{
  "num_hidden_layers": 9,
  "hidden_size": 256,
  "num_attention_heads": 8,
  "num_key_value_heads": 8,
  "head_dim": 64,
  "intermediate_size": 1024,
  "vocab_size": 2048,
  "hidden_act": "gelu",
  "norm": "layernorm",
  "norm_place": "pre",
  "norm_eps": 1e-05,
  "positions": "rope",
  "rope_theta": 1020.0,
  "rope_fraction": 0.5,
  "qk_norm": true,
  "attn_scale": 0.125,
  "bias": "none",
  "tie_word_embeddings": "early",
  "parallel_block": false,
  "extras": ["attention sinks", "value embeddings", "hashed n-gram embeddings", "weighted sums over earlier layers", "capped logits"],
  "init": "normal",
  "init_std_qkv": 0.0383,
  "init_std_o": 0.0,
  "init_std_up": 0.0383,
  "init_std_down": 0.0,
  "optimizer": "adamw",
  "learning_rate": 0.00203,
  "beta1": 0.9,
  "beta2": 0.99,
  "weight_decay": 0.14,
  "lr_head": 0.0179,
  "max_grad_norm": 0.5,
  "warmup_steps": 583,
  "schedule": "wsd",
  "decay_fraction": 0.739,
  "decay_shape": "linear",
  "final_lr_fraction": 0.0,
  "batch_tokens": [32768, 65536, 98304],
  "max_seq_len": 1024,
  "doc_mask": true,
  "train_tokens": 462900000,
  "max_steps": 7130,
  "dataset": "wikipedia_en"
}
Each number is 500 + 50 x the weight over the matrix's rms, rounded and kept within 0 to 999. Layers, rows and columns count from 0. Numbers have three digits each.

# q: layer 6 attention query, 512x256, rms 0.105, rows 396-447, columns 128-255
# k: layer 6 attention key, 512x256, rms 0.101, rows 396-447, columns 128-255
# v: layer 6 attention value, 512x256, rms 0.0954, rows 384, columns 128-255
q396:487516537560451473438633571556508512490491567491531459430546479505568551564596532418549396476482516409558447510512432556471572523532527630370495533456449491544626538564458570547447441530453505571528509414471511515557532465492527549524500555514502583412416505604523529544461462491396499482532503527454418514513447380532464512489509474558551534505459478511555572495478596507452423469448
k396:644491480479408464555546575418517453517434554401472473431567548522496486406585478413513478497467496476486448520432432523489529496452480564554475472528503503575446478539461617438383572514577489424548530461425493572492553475558578483425553527548545508515519503505431433555461576479559546514467538474477390483530558431515480523524371448569512510476443461525561534512481381550461550460427
q397:580473548529480409553511501467509606479465573474417600471500477552441526561533420426570435528526632492570506492540540532339477462430544485549540524406478559547469445572486515448476514470499467494554522507487590506401526453505532565502555529499442483506429448453455516479445454539477480562585522460543526576506555475470415501486500551533532507567510464477486510566550550454477518423466
k397:500514531512419438524467458472518501415517530369504439610583432433519511396385514339461494572470441530553579560519470466507549519463477528519462561522434523492424516462445598442429560451470494417537556528438478501519538496401506536551540536466505465542507542431437499401494504577493434553418460470443427542500574477530483568458429493516477548446438488470588500454551466464513491517556
q398:461496476444500471528502483553560328517533416583501525532469397469417501465532552540492540314472425501491444509452466471468398571559543477512484517510507545529433515521607467542550421537598516579547512539467450434489561462440462471524487475521566509623539447611478521515478550440580541526465513477501460530549573526476552493532582551490527509548589455447465500515594461513510452493511
k398:437500472468556561465556493468475466614523568518521466427450514438542513606515489534480498435453533553482564559550494445602589515558582521401487415477461504420642351379555425451536524488443523450558441432532536456522494531559459422554521461522509534446512465547500530435595545483531463444597475461496548565528361487472478579558476529589515472542547586579461552436545504550537430438506
q399:553493472448569476514557415478425349576463480505499542497474462540494470496607549466437409525451467461525447500427461488579518516429487500584510468393553457565578520591480506338495529535511518406466564501506485476581541521538553523428503493557484581447489490540430586558506572504578572475467556581430498511521586507417480469490467501550497479527509537474432524562505506442412465414520
k399:467403502537498562445457474478447463554467455551497532661507410447485517455448545437449448614449559632506580410583540536499498557590558521584490559561498518397452571405487482486481500446448491427527479514495457475445447415428453534440540598483488370457577516416413468424449516468584494484490426524504538553529467543556519500437575523427415496441474541556498533429500512346519458501481
q400:499503474489505504520537508520480525485479545475538524535500454499484537509460510517513515540474492523468498498520538481490504492520476497506509513516478531495492487456488466522518480476488490511479486500452509499490541487451491453522488473472495518487520480504484447509517475512444504455471471522494506530507517515538526519490494482480516536463461501483555459480515515503476531524531
k400:491527500468485533539500510479520517520475492477465532543455536523517498500482536500484492473522482500509496502520509535497587515468483529502518467442483503462533530496484503499533494515483506479542490537517523486448520494448516513500496534490500477497494485483478479559488478461500486492522521438492497511496489490495523473531505505467483534510497486507510471464485519541539520495473
q401:494580483486495540519468471536495527537542522523489576489535465482468560502526512524497514592512537511497467515501517494497484474482453504495458470461457558479450436517539508504471508508520492508517523486558498508508471467546495500434466513497522477455497502461464512536503492548478501496483507523504461516582554512479488472508510514442532468431477528512516473480495518518536514504518
k401:491463483545467546477518487510505465479479527524465449474521501505511478451526433465446453497448514485483491534514502465471527536463555511480492467463509509478509427414469497504526513494473503522470499468547489500507520557500455492510544466521523512525459518503531487484563512469505485475486596521540501524528457472552510539498502497520476542569492483453511525496507493501493458542467
q402:478506491478491480488477555491500501521462482501479523500483508477461476479499494518460521443547491530551505451497508511524507508522492504500476527499481480518473489499503520507493482556539493525434478465475469505464525493486493492505525469433493461504490502501536504499517481488557496462502506493489500539516540478512479528544492499486532481483488510451445506460508535472498507496490
k402:547457536501508468474501523496536451478478488537485526456570497575489541494469538488544507529507502452466498457482512519481536457531474495504496471532480503503548450516504463540506473455538507449493503535510455511441479506533461526522553533498472543538521493500520484429448495499498469462532494494534512503523464484451448514475524549496542533465499520523539488464548525504558487488475
q403:511507511456518505446488472543439522441519544513489512546503503532474540495442540534485434564547522515505523573539499462546520572482520485501555500491505455537487523505508444478460520533500524526480506472483550519541544488479470472478506515415450495524441508523502546526519468483521492473524453537502499501424490510454551519546486449485487402507501473492454560548494502518498508496455
k403:445486568560480532518528503577519487436437518505518462462550555494469480537595464512531464443473530453511500469535466511487409519552495446503517495531511450460543550475497482532508512511506473459502488451498568542502501493491509475483544504500475521471449492476556519521488509443423440488484547484507514475508515477571520501456507554526474533474474499515523498524468487470521500554443
q404:502486500437459470513485497521545492444505502531414503515512518521411576489506538490507497486475491556448527532472514482520538481458487499512512506512479496536518563591485493478520575495477478429500528498536570510496489513514506506507503554431512531572512492399509473488564499514539496453517461535522535501475479494497552547526531433497503484510515513484489507508464533436448544573472
k404:519570507527509509513533409535526463549440574455542478526483479497463503491492584509587544506572476544433544471527543480503480498469472483523491507444507534514540533480465547507519495498515504493483504517532573515477484466511505513511526566477495467457549458469527477405493503486512525481469454517490497486430527474492515454492526554482446511428460515527451494456446464502495481528483
q405:494508612541496539555575511508512454474481503460465485507487412549512472508513505513496519570497482498474488499466517472521540436471501495484507503525496458531489486523516525527477514439447445449542507521433501436508482477470486488549550486560510568479549530463476511415546470533507486512429517523524489481504480492570469514477525518476564560500517474598491512506473530515478491509511
k405:480551537495493534501506497479489547542487532561488488539400555415466527439485501474526497473517478501540495463480495509491407475545506483491467491443549516536492578484497510485584567457499517523433493506502586518457450437535513534536525500412479522569503531538518523509447560502524530511495492505495514467501461476502450481484494551545410512489481490480449463561497476475553536466462
q406:520470533542469497459534484510415545516537523467532502464555426568501440462479521577494438519512469487508463449563493444531514473532512423533518507515485483481559520506552476500563480511501472503508487461510508492550486513575527547448486512525493559423459529506540494494427526505408432476490506521505576481464441556497518473463510494464467504511518492579476522539503519435482535477504
k406:489474459541503499484529429581459373430503505506526516516462481492504467510529493533521509516546523559426587475570545502552510488562555510485483604523490515411496493426455494502511508585516494535533489498596481519514557524454443406527470492490478486425525476430550502458503485542456514548515464510490515608434568507565529549559544538483558523555523486513508520437530524463500464497520
q407:530476492503565490523535490486517490501520468493516423532465439521459463549498438436461510546537467438511534437492557491459584502570462479508490480497500465420504513487541496451430513512492547437474485535502485447495506569542397532426490526615446373454449552572450514479474430530501518578553418431498563489496473546501467458498492577491491462476516511517553490471562560592492534418448
k407:500493473463488423498497454598496474450406438523468539541412503480481459483465461461496541492537542478518494560492472498582519538485517575501496553591526430447635469487498541449538554561506524579551443517527569519569536388481549551639549462559412587408464505463496563580512489497515495489517583518540512482484573497486493497555528493550509539603572514481538447450523444475420495459492
q408:491530571434469501532466527500567489488554525485576579478452455451442484492572567504501532423419523600497505527499461530507514503524563521474476520506500525501438546525466465506499518547535486499540606540473468501470483463433523498481557491496560515518514472447529416464535574511527556568436458550516459458527571484562486509524478480476512517466535480453466530489510494484437434530514
k408:482429437500467542485479500401435482523456603473622451467516512505548525533498501540500600493534471533495500488503525497523416424577483437522448502463506583496402533462527490530524572483529491444501520485453504491504460527490446435432453575510565483560476471535513473423507550508504534521505441556503413516536461491554483540491520484487516512447455499564501522479544483487547484527514
q409:478508386561484500432516558508525452536509460497533423482542449472600550591546453504515476457486492411494445542478453506514437508582537543452452545507475567542544505492532457583552424522518515568483415485520544461544566531576532497616515534471593606447554536631476524542507515444450515490509508534495414548491473441497458588492513519516503547530475483508509568426458547526550466531520
k409:543497516453456521461427622427502481470521544467435495423505508518494530495546462528469439418407497470477461590437449510510488480457506543517544493418499516587412512512525552415517593435510490523493608425455500613477482484568589560520557495465581459539510513475496417453530482490551521452460558482492462504540539487478391612458458465546462511483504490455508467460501387564447556474444
q410:460514471595408582514499532514582511514439401508521482511563533448528504495547497479512589460526516424502435525509475506449506489544514610405503541516485584570512511533451559525450462498484505612422488502499520490546522435548480476606520490436529558537579536519571483576461473476540524507515532511503400475521490418448483483498530525536487558571491513474509547495510583507504468478521
k410:568470481370390471518426603441490524482525593489448455409553485664461504481608468430364481433422570450466480551415457552479454491494442524499485475532514532601435541507577558478444538468486455493497531406470489586469524445527591589504552540513570456545470515467490450575575468484590556441450594468479411431533575433461401470450425453621485505493426522557517457563450463502460510520459
q411:517490493472432516546444473530494540502519484535465523480547507483447452453456550520495560455451498588477539533470420490475525439420540503523536514546485469493458530495490465471479512499465461476468555519565496475447485443472535481548580520451526456562550517381511448481488528543542546526515521533527515534539604498525505480549502501500478541449508507471422414505472459466529468561540
k411:405462551478448562476570509472529605443610479547588516463461426496596531496558599600530547533535444517440570380531531598443484479474486458459479547560431605426475583589495434614538465473365537523346497472456462435496477544486527473385384527536472515583538456571487509327451583493415407527526424509422508540545422487532517523382545597487489511550447498439515590588616556383556543545502
q412:577548513406482460517412604449554384450455446499430502484425469494553522482489501477556564429509560562503522535442503509551452506488496493540426531499519524547442571461446529519413529525525488543475440528405362531495497490492522490502462489460536375558596495517435460560540498521592508506460492411462476552495513492558493524522405501516503509478479480469569464486494455493454489442456
k412:509481515521527441592535435562483513486496418502545360468545524494523447423429501440495510562558511538557545440515486415579576563470422511509471514585479453428479473494457498496461577424462558401485517506563479500566475475465503559476539561558483505442447530417530514437468522483508446541423468526498497435460520515497589459545479475416423405453513555509534468503539418471509509471453
q413:534454395466580516580461534511606423519452480497594531474463397515544499526506455442519516500518484549436527530482528528461393391481575546501536541471506542573481455471564410460541555467548508514530542516526533493502570519485494513482544427446512479507527465519463467466527493440408513598541549447512560524448604479540431612492530478471415507459508490490535509474454489552561478552476
k413:495495545524473597501505538544529487508445476463462486523521444427481486461479478566495520532523433609546569412470484622520411590583588503536462447495528503532522552402419536523555554488460475470445539516548491481441341534431494451550460365530486584456597493450485554400472459612444506516481501539519491448572543581541576531452511448494484495554500517523499575521523515494494434474655
q414:585530484399539535529433518401493512509496493459406591503489559477545494496439473563421539576568486570466493500501546513490487432528456475553363488441516494497445481442472558449469519438518461509418414498375467520495438597481485563436434364447411421493506464458434531504534451532522488527405556454528535485462566495568483567495460510506466436479490531476524488522501443470435529493477
k414:438500646527490500524466565607539471460439469527493592594419462542515459562494501480535474516473442515429520553458446543494523535502578457431569477330509465564564587620550494488589427443487513515485446609473570484471564474465565493560526404474473527539532509480459462586569508538478542503575520429564535454428484476477446471524598494493513526585532470429552457560508573479473469453593
q415:424425497514523465573482488466480522546493486511555441550497643584469426415380518506480647454590478410581494417547561473471431507558488503471447548552542528489476476454412495588551454486454481509484580478466423518527436516482431487539585526459534440532442493480574496516464442526509446485505526536521467382526454480473564523447581447454493489483564551530497538398537547576572433575550
k415:514543411461549479469450544582586486528525456593454540441388517552564532539647476491566446415504406386534403589370478385458539481585511448465595460433482416693623497521589440569528474525616491659579503482504571475563515435476501594470414313523513557523431468613604590625516362490386490476566540428525507537488465592461460463473624556489579448536602604447514443550500524533390472441414
q416:488561371497575610537469469495395451610538560517389476503503565640482451444515504482459374540436472378523540573399434428650640521478464541615357555345447507613510493503524445414482587356475455388503452402503520464568491592621521570657522432551524475454466569526505699416437420606574554372445482538397557354751539595415472498623503378435451445460540607662540490407369490510479457454555
k416:467540410528537527467501527511500439537484438537521552477394459591597595538584552508596416580531399500453448449507510559457559540582521536504532558508570513515509584536568475526558452412578457656484450516421443515574525392480468509422364426455436480504507524559475460498454472469424498497654446547496549488461459506510525403415639545453529478436500483472534535434459507401454514520440
q417:482425528529496515464504542521447564495505494484483455487500457535457435475485318605531534491519486478530541414513592502432478407609423493467416515592487542515453430508563573557493586420526464487609494465429389543481517498519482403459494379528518603561516450547514442534566448563431423516461507557511473405558434461601508471536503509546499491492467530550551442435538489591539544501454
k417:541568458499487405523503693573478483561527495418562465428484398621528520574552460496535501484525505451436449469440492543542493502430554507414519499459508437631497509564568473418499463597569550473537388432485617528484463499532559454562527434592639581624494381451507589495472404624461536444538656473544450446583456527374491479505464661538537469617473508335466525567496458577536492592546
q418:495460375488497534579475459424439418643454544569508525536516354464513589437662472492486425463525458516492427500446555426392423508557530504591565355564558451522498377498435437333476473578557471505450522631487537454460478526572513556449413413591488503492420439577521532549544565464508394508631472500535508433427453532483514397552584504489460390419577535487483538510486451442445395626551
k418:429512499453562521395457450409504454550558558653478534588538518462477496560487477536548462475488577559415411416549499594432411550553655510523446584380581486503457470565453488506567443535394458656417451525565429416418429623433433368576461438394571393462607433356523393517543633605439577389584504496451606556613444474564528495533513549513417574480498352541542567406533586481527484487529
q419:514465384446496450521461486508595505564512471516477493544402420418523536521572526497570453481443439528472489439514566481458483514538527466528570539507474580571474514504555438458548476515586491577488497555546594430473530450504498461589505455519470429442491441521515476487529577508573594510508496488644552506523532546483483490554490529493451450493526469466479512506498556543517420494528
k419:410448451463540494380504471426534468627552510474562543459497499403523550537462523521506505465467415524503487491504604665447581488543606510464503591514510579496613420376491495556660411584530504481475427486466529370430505584543432367537389439406511487575581560588437564449581576495451506424541408455512500581510426467520485500528483607555520455485458469485475587491510570572492467473597
q420:525477394509475489504468502577616459535469510489413542504490546392478611416562670453521462483440453607385552575395519477491521536487529562414534509565482439558502619561492560334501512504390520515421550533456504553501548440530571489542429472417448465534569431490457499512582526503498543424510514469635463489468574514529436581540448477539387558496506482426491480528499511535452489421398
k420:476452491502470482570505516461476525559454516476455444483523486467403477441454514488481490505536494535546484429513509490541528533531438458605470492554509533521396512489448514503518518441469492435462519524506474452460452507474500490498526536527529513540486552434427469437457536545577513565444497475533469420572492539488563481472501479426453405470472533458518544542539421483517540500529
q421:533464552480451578471443611644550569508449578551428473569533568561469397377516530438477554555518495445457547483395416349518652608466451468544503621434487428563513455564518651496423663365382545556448544433464572513463522574542515597731500434531515483516523481384371589463526453536490528436494582418543471472462600533540471497538416343593523538492564530452557515482494458520392546497464
k421:445559417560513545532464467496504442526460406483501479469514607521515494545498551523487520544490398614483486592559513506475442545536465585383444518592483494541570531449539525499391539419514482629440433517408419518577543463372419458497512386547446526565429557568431458375682557503504507482487458375548536557509449436589493523443553533549511477495424479473441609469498402420529498463463
q422:482406622467552399496535480550459478555451563534575446477464424556594448441491334515540529593627618326576474419511470447505386526472454375611539508510660536476476427624497558615516519519488584514505472460513458529544570519545445546534495438619613574504400446601493441534515513354438494484543608528416394485452444553428518473418476402574537546502538487359448578507597380538487528528453
k422:446387415440625550383421466488521521548359493593485600630455527478546438591518465475536436555433532519410448562518554506366477518503623523446493507463540515505628437415586534534518476439512437595544476590546576406442551491414381460550557450584554550503431404412559463557559525512529457386577489437520505717510486466516465611480554508453554570445503496539517531407408518472464450484430
q423:481564533574369502414570546578553545446578589484441403355554497403503664581468676599595568491458531660404604581513540564501544462420427513379547553589484472453469542514500503571534418519421526485476404440490506525496432452559563409512399626406506542542637411445526425524512506534407543444517438421538470566462387417632463606512406566509433609462384412461541501570458573521471537448372
k423:487483460490485445616490483481475504537487522431458395498534529543451494435450528492464500511553476515549487457486505433501560535503448478587452473561509521547427450489452528458465546409446533423478528481522502475530435472473495489500511552526499475531465549464515459459461524513560499577452510508488470413533525526466545490491468498472466414489493553489531524517516399556529527474482
q424:484564363581519521566464385465549362605695301522552573535550606464607473525451768542468393498550319595378530521499472546563609408487623599477478382507446446549511605390527453364495405460443296458378391563447564318498366573400390454346403575301428437619618564551641338482463493469501562569519357548660567520375489407427612564386611664368318450386572442576496539458422589539460692497554
k424:508489622621471525501599475527499475520513505414477443412468549506474569416540449461419493439412562413466600565469493418560490425527604488429530441582507509409494421399489543507515486584509557484445578445516506535537516438563555572470530445511420519509532538489611602540457542469536487527504514497494483465423566477536469548480515462548578513593559517537486514537442457522491458506546
q425:456470617474492514500464521499546462372482487494564512513468525504517488503409480477429559502559578504558458495620487512522467570534521457500466561479413563498437493439544533641492565508506491565541465484480513510488528535397439513542538528448500394562550549545474545399507488489541496567512537456433485538497487468482470523456552455530579539607532518463494446503554471450583485529554
k425:472527530442566568412509509502518520475482523490511539514429489474568500544514486501524542487477489470462509634554464544482468467485505509438537498476505531519611511484514544502499425531539445548590517532522526494498557485510555505472486442525487589492515462620485528496505471489479497452573476474474486563449498410476438532527516476556505505526502533533491494446492556474483494513509
q426:536524443523613534570520405488289501508453393520542481507516422684566315507546309479391442558462496360593477483483395486526435475457506482626481406479606549552560402598557484448454573298607453415592458422574474419495604466576463598440515418517579605467360579638480512504489522371525489388491550579411531456482577522369506440470464432554496456604585612471444559432478474434545547414553
k426:463358380476489535429449484469484548532416492567544575576450481520454494578531506521549422576496488534441370420529566593351430513563522530546498629437516518553461560516543441516514500474530408608455451544493535455419495530439432447513468459518540486561473521420469430497450537519453484371552486482551510532592495525518518443481617546422475498528454449478522514505482502422472536502492
q427:508484568513497419534609515509535574484381595464518537461522505567471502546535421461567513552527596491524560542510488505458486461430542483528498442472543484471505439524475511539502536443469513474590509524496526542469515409480557537431572530534460594511388394468487476467428477483397453609580491488517572535436561484520466504413492413488504502492485493567463527533556458538491521506480
k427:549435549540424437584476517478456551418480470362515395587605443505475554443411432446531534588482502540533620538541462444500525567355478492518447461490488466456372484440471509464432627475377482344416530479511508529501499455516605493620575554485497438512473482382521468497482543526517449482466563450468491537494628481535478659485453456480509581472412516450477500550524482498564463569537
q428:522484500383479418446533619531577417513518529447464449516500438507511467532555450470429500532490555406519491374570495460441503592639489485487289496303378482499553455477505482546481499448636543406494418421545527494513448571513555604438548482700546520459418486514396659523634554567468430488382467520436482495544453471494454489466519511517560529454414549596635550467522700442525356680529
k428:527472541390449542462415482517610354561507523451461427402493522467542481492484470480484503491490522523399471515459491579534586476435527560485487570486416444558507490448491563394433443516563405410561600527479535526610557555453539571599517433421531454462600591578442527448532442528500526434464465487467520467463546517466536466528472465493438565540427457590521548443457629583476572488564
q429:495529472366522522540429458525442399608428522558504538530547392565614399484544359435449525572532460346542495441368422457492492473541542425634571465439601495549531376511623483507475618423593441505550428523498501446464628563397395570564516409533479508486518482628414493488483479451466543544480571470384487595448542497460584483364465580501572581496535437535504571611536467407449570525509
k429:422493608483505589532479452517426519505430493629511626588558508493583467530470489512541602582416504640460682514546506547423429530579621470395451481424567489428555574456492533519498543385364559557421399455457436474409432517418461427534582455473474494518532444413516417459714590516430528464631466493431574542551413464585444537451544562557536513473424427559487549380505565315483402490468
q430:481415546640462624536436487471484540470402370563455550569433456521489485373509578469367404411413386559499454614512466520547582488458524581488503475664465528637482478508565605429504527420423382668534563537474517381421572287508502520476435510399473463550478497562498515369511446397562481485558520463601492392364580502542478516589597429588518387656668555429461482543476463555465672430441
k430:507511577544396465472513512406542541440589603469531431427455516527479482519447495515407538506506618582459543475594522590484415503385505502412473618568474572582473535525443406448506453539419423476458372484542487517497476654484451473549453568537589559569581469418499417437504523484554539378429653417507477555545513342440455554625499408504487477539402461398481557633592512606572549526536
q431:560555480505521542524484516448517515533331581492443462547422522447482453457514417431410506536390473470490563479406491444570554521479484515544316487518508490525594520521496555393496454470574489415458544484514517436444540479628530534391456474503538486486457504492410500492460457443604514401455452494454490400456472492545517635422475494449554456370545553539499543474464518582500574520519
k431:499468542451473480572481497576569477421470448557501518431484590477468494506386459497560543524518584553532546505456539485516552497412404424541513429459500514415342545511485480470391589463473484478430532500545439527554533569453499553582582541435536393568468536380470398563525418541597484519530583468524469526456524618528463568466528410394466527476438392527485416526527515499489475475371
q432:493491539499386548525581490477566598437429532509558538454498423487423532506514460451534456489435547494473549522508458527515550475462553560450579452505543487492559491524519541549484478596477442504574574565539509530471541427465488441472527533541521564466462525482557496491433462515443496629550486528500482526429481433551506426510514521514571574585492417500517462575451541506534470541551
k432:571558541544423464562582514479401611345540530422495427402589522532523435393435453437453685525506523519593663423482501409551457476419372516531520472527526529450436545513377521518470619496498521373401547365554501543475381559548561517430566593549535450431510482406506510470569554474580471479415466622434429414530502501516540477567372418496540473448371550516388487543581452587539496593478
q433:468508427476634542609482466355510429569478466454500583560404500495510557505504492504477461515534487554511500494519499508582515432540447467627441407523564550497474482473509439450509539520532517514508480550463451503436478605479402456429402436510414462535469575569536602471471485444518452447532529459522575482491406565439509468543525537484474319461494592519476484522459381464501510469541
k433:513580524507578521391496513524524458456507481527497583537408439511484500549530508521478495483499515467473501556500491542503466476522532561451553550467508455520539497548549497498569433585518512599519422492532476518485498517544485512463492465487501527445593471533509508540549463458488513430572496508509530538443487440470462482529493483527496568548546450502462458489465557530430451525517
q434:504552445436443569537438469505477490486560417555490501477463553465454411468534507577599518443447445493464504501507407509492590469465562518492570530470522505500493576510455451518548436506490396498488520453634571461549460502483505541568509479513457478504571526444589427544465519596621599507400523554544463463628563501462551439471515518470521534518493451509441523535505603444460403474559
k434:456418386560466615527551391587454597600501434620646687405615489424514484473537666551508596478411452533550558478485562531448408482672511457461464586544457562435552657493540463600446567532516543509512482465536471503489476467443476464356518576545400490583525537537530580483497551433470556517431402521531498583526429536633520309485493604533501463406489483585509502417451487433496474487446
q435:522517553567408543511619565555635543390510488483556522491490519504507510478450566457498466464480486532454682482530415504569542493449505564394531523569503414451527621454507610508479498570467460485444486519539450529533489456488488489457450485495528606472451554498494471499479495434437551571474462548586435557331509457596483490527489482514508540561490439509552497509414524537494564513475
k435:610581588545479461599603485576440559436540512376473410311604495492448460400457440461462598431554557457540616464470457424604512451421410518488516444496474531496479497510409513509487524567497588332506548397586500579573482528606614581476556537545479542464553479491536595491513465466574510549414489593492450379457541483433549462612407404521508459471441538510447434571513451623546520561484
q436:507489502447550494600576454519430438619439455465556501547395502707512455429591403383434432488524486349553518439498385447590483509513499509578508497483580498489540542544464529390506585461507494457493586468503475517542579520481472636532560396580474515409382559646474575469447507411516519487492567629460477490465572547354508418460551428492533464511595588454465569543503431456442473534536
k436:491554517525532617416550487499560526493488448595501638490446471431562505514553529491516550485399540514417516522521490539477442442512599521437540550502507499413617569422553500545496438543502504558514460515515487526478540511495494541496533492497479542491545482492483551552531522450419508457584446502465539574440468413533448467518537523525507559507461501543498523447438568402473482558456
q437:484522554427476440484534488379395571544436562538540453524472544547563445405469396446572500547643573368595537407494452390523478536492485478588500537456638525489482449508407602579505562479503534548506633452486475569532459546545439617581517479601496522468382523420493562524341446518484451587595502522428432506521516517480537420450474430525543497483502516468578588498520411522522528598539
k437:547541576482517461484488491541494521488550444579529517516480468543633533600535537463588533531487526494529522570470442481460485475486548442482529500433544493499636530502597478579571488498541515580513447458521482529492535457473475546479437434516456540441476437529580542606560438468399455437576460532442531579451480456516493491496554501552592525430511485497520440470488589466468483501462
q438:451452587548516531514541486504508507401514400475585471504567525530425443505435487524461513480558498478553525568593471514508491509531505531439493482521506508434504498462524535566502562532416494476535521484459441556545526530464467509433558515460520537488494530481547510441484496454388437576518469519382468530437486468535513463493540459476483494518494511478483461456515455483582514556507
k438:576590489531499571515589601430435555435426535461424463445427524518482473533522473538509523531550613410435522481528438431561453466466467533452501547439557453550541479576484493507459483541506443508577438419491590614545519441593582505428520478581548566445406453529493505545349472494479503487477572574537492484490580467469456557563472463494554508636514528463544488551455481565524543614507
q439:440488629587455367437639510612480526473502563490518498428593506609429501516557547480491484531506551406555539535559466482471531563470524510443538479521483441479573527529448496511528504511422517483529537477484537544581496386503568587434553583534534583510423491556549519474417524528386484566570455516485494626456450487499489427448534495494551559466515491474446519531586506496476446550511
k439:581459487495485522556507516392504517441484537432476432522588487469468524408476449473438507530474574538478548494554462411584528485459509560528389535532445500460452464382415484461348563496428490414582525457482542524509515474498564534524668580545506469426387471459481477447430539460504483567375489509471452515509544477512495557491447481515500472523439578519481552464501470471521536543499
q440:482505551542460617558530488432527513511522527487561503508504556469547585451441627461439486486570491561468526555591498463588576492512536559462455489552440518491480563412366538551445534581447478499454541528478514507560425470462515530517454596471487461485436504507553579424453347432512475492522479477514460405433486466472514460554595485471445440534509562503586476521423464507541482594531
k440:479526552512566522472558467462548504446501488548477541388461537546503488541579510551523524418534546459470469489509432513467440458430538479482561521486599541521564476555482443541549402563496471567464502532568507490501511525515487548444467435493465546467537465530547433575470532508494526473575522520430537488470515420519493467558491409493532495557494474536584478498501562524531526506431
q441:492512459448437528464549437517498520516477453524446495488520549460622522460564599511459474517552461443504536483495476388620573527512501493529597451504525451453488508498443574562513479496496495491417470487610506476576459501577509530498475492538446498443488507454539540567489484516498540485461448575538492510470495554469530457520467502503414488481458506397534488604449496432475530446478
k441:451479495543488473482514429437427470475572541534538528572459417620505553527494592505508365455464557510494512422545497464423549417453583462555566537517520499489538481541475500522582460473548492557482473497598520440446470404464437495519487559417463381421433528502557469587478577396480490505582408579390531508464506524513528428514524548495554535514493426537513552484423525463495539468461
q442:542551595477483431565401541535509266524549498540555525490525490392523359517545326564614418410524657461532415453488529502402339574484542435470592476451496475391446596430520502614409485684548538479455475475636469564524471556467522477453510463570668413581530476460554477692587649479549511534516526564562388566583478525461576562466435443456429487482280432487455439441540578577568290484544
k442:536547367463551476503389513594495393522543543460551427579588465452485473559397571499520578412573456516709463519476522439478588491411316399497433501434420518541554512497572503471452531488575511409568516435487612512510457476448542531508411588457504480526440522640495549539476435447583525532335477506507488574408511601516533515559375536549530556416490514575576490520542492462569530416511
q443:440420478505541480494507492425559519557408496461524503568463646587533472404445450400489508522555487433463536487545426436609563512531508540547428537531470506537483512466403500489503502396431476482492530526529528515499487565459473591572567442466455454489486567467494562373375423463513486531518519575515533443442477541544512518508591454410466498465588568537518470473481370525481551600567
k443:496541561481537533454503543544533521449482449557493602475422477499574510525590490548550550495480513463454481527476469542489450461451517508466578487466508476469556546499543485578532448568548503570499473484546496532462537526553531534481493467493449571462489447537530501577548480447434501464619537511452512523434509457490495468507544479514567586539483452482485503491452570455440508530469
q444:506520515420462471457512509508554499420462527497434459510567463502470512459529528509435437477434488561475505539488501486445490540474519541474540454428424478447523490531451547411510473637509523473428543491495487499506477430509566490473577485501543464476481472400460522524482555621508438528477433491447505566487548487571512485546447517534507589619498459529482469508475548465487485494490
k444:486459491463457446538523482462490523476536566437438441521549560528492469474444471470530486543529538536504511428534468450526505543502440421560464422527511502462429491528459505525443508407463450479467560510455537501496499503465556496498510570492488486512445525439465479441449563555561498542461459501463478465564518533483529526499505464454431433431501563503543524521549461476514542492537
q445:474421443498542561481531521474491536582531387512480489454474523523531481443559521560501397389557364398472442523566493391427545522463504526534582456513516586497475474491373561462467380492512364518417577502610612435590402507568551645463523425556520462493439547446550487530407515573564512601493525587515482485506615490464509393538518464450440472492519541373457542489443452450491517599506
k445:467357438510530574345555448449547550558541430614497621516525520509626518507564492530525441576427534544388448404520516438499418473543644496513521634438507534428559524509539478511529478577562462569475522489549496501426514527514477471475435464520484430469493474424576528526516597493450601345508460525541510627493508558547485465505537536523586503531497478470542533480460579473449511514619
q446:526454463395482483580368489484414444564461472508404525533528507488524484521519410534472529512523488465493420498463644506415369472598474437545486398476477544544447390489524426464567503480532487510453438587457511468408527524513547520486512374531446394559546447539466470593585542563581465547484536488546543471529514549459513472498462573501431480461531508541486447582558506416462450523474
k446:425471565440459482425327526443549416468553547618516576669417505475498485583424461524477463503468483521445445530446548560387456560531630416503429520350500434599536475525572471488509460527383454558509447551400539446385486599352471378655473427444573455554526418438538466499541561569402532453527570460481512609628414515442490502446584608516478554607515440417575497584527618452457487384598
q447:517436652615493439425601583611540506474549473524565486473516478578465393579453534478479562499528495433526536469572476483464554558449528497449440600500502490483552551511524580565462518388511417480591464458478517474558496513409453544413528530468534481491470514576492369389497545450440534583457480504525466616433482428559448578430560512494548544497563489448446508447555528558503530540495
k447:528476517495500634523606453615553500532458461450481412402513485417540490357519365467472538500452495577428581532524514478550468472425568562355479523600384494452475522339452576417439472525538547414539547491556505551574576476561533509583619447554484555528485484523477531424497517485511546513425525463563432493410540497491453541547438485545515525617433551531475500463481418544523481538483
v384:475535569476544543515471490559473506442489482531598568462463488572449488486502508506440503464511504531532507531514488479456422483506540503507520639528439527495460481480574499473503558468525518576453508517501520498436574477469489477466583505583538500476509482486452497511492453515433545522465524538421516453483494523465469509493553484543413522619542455562522474543471389500552595506491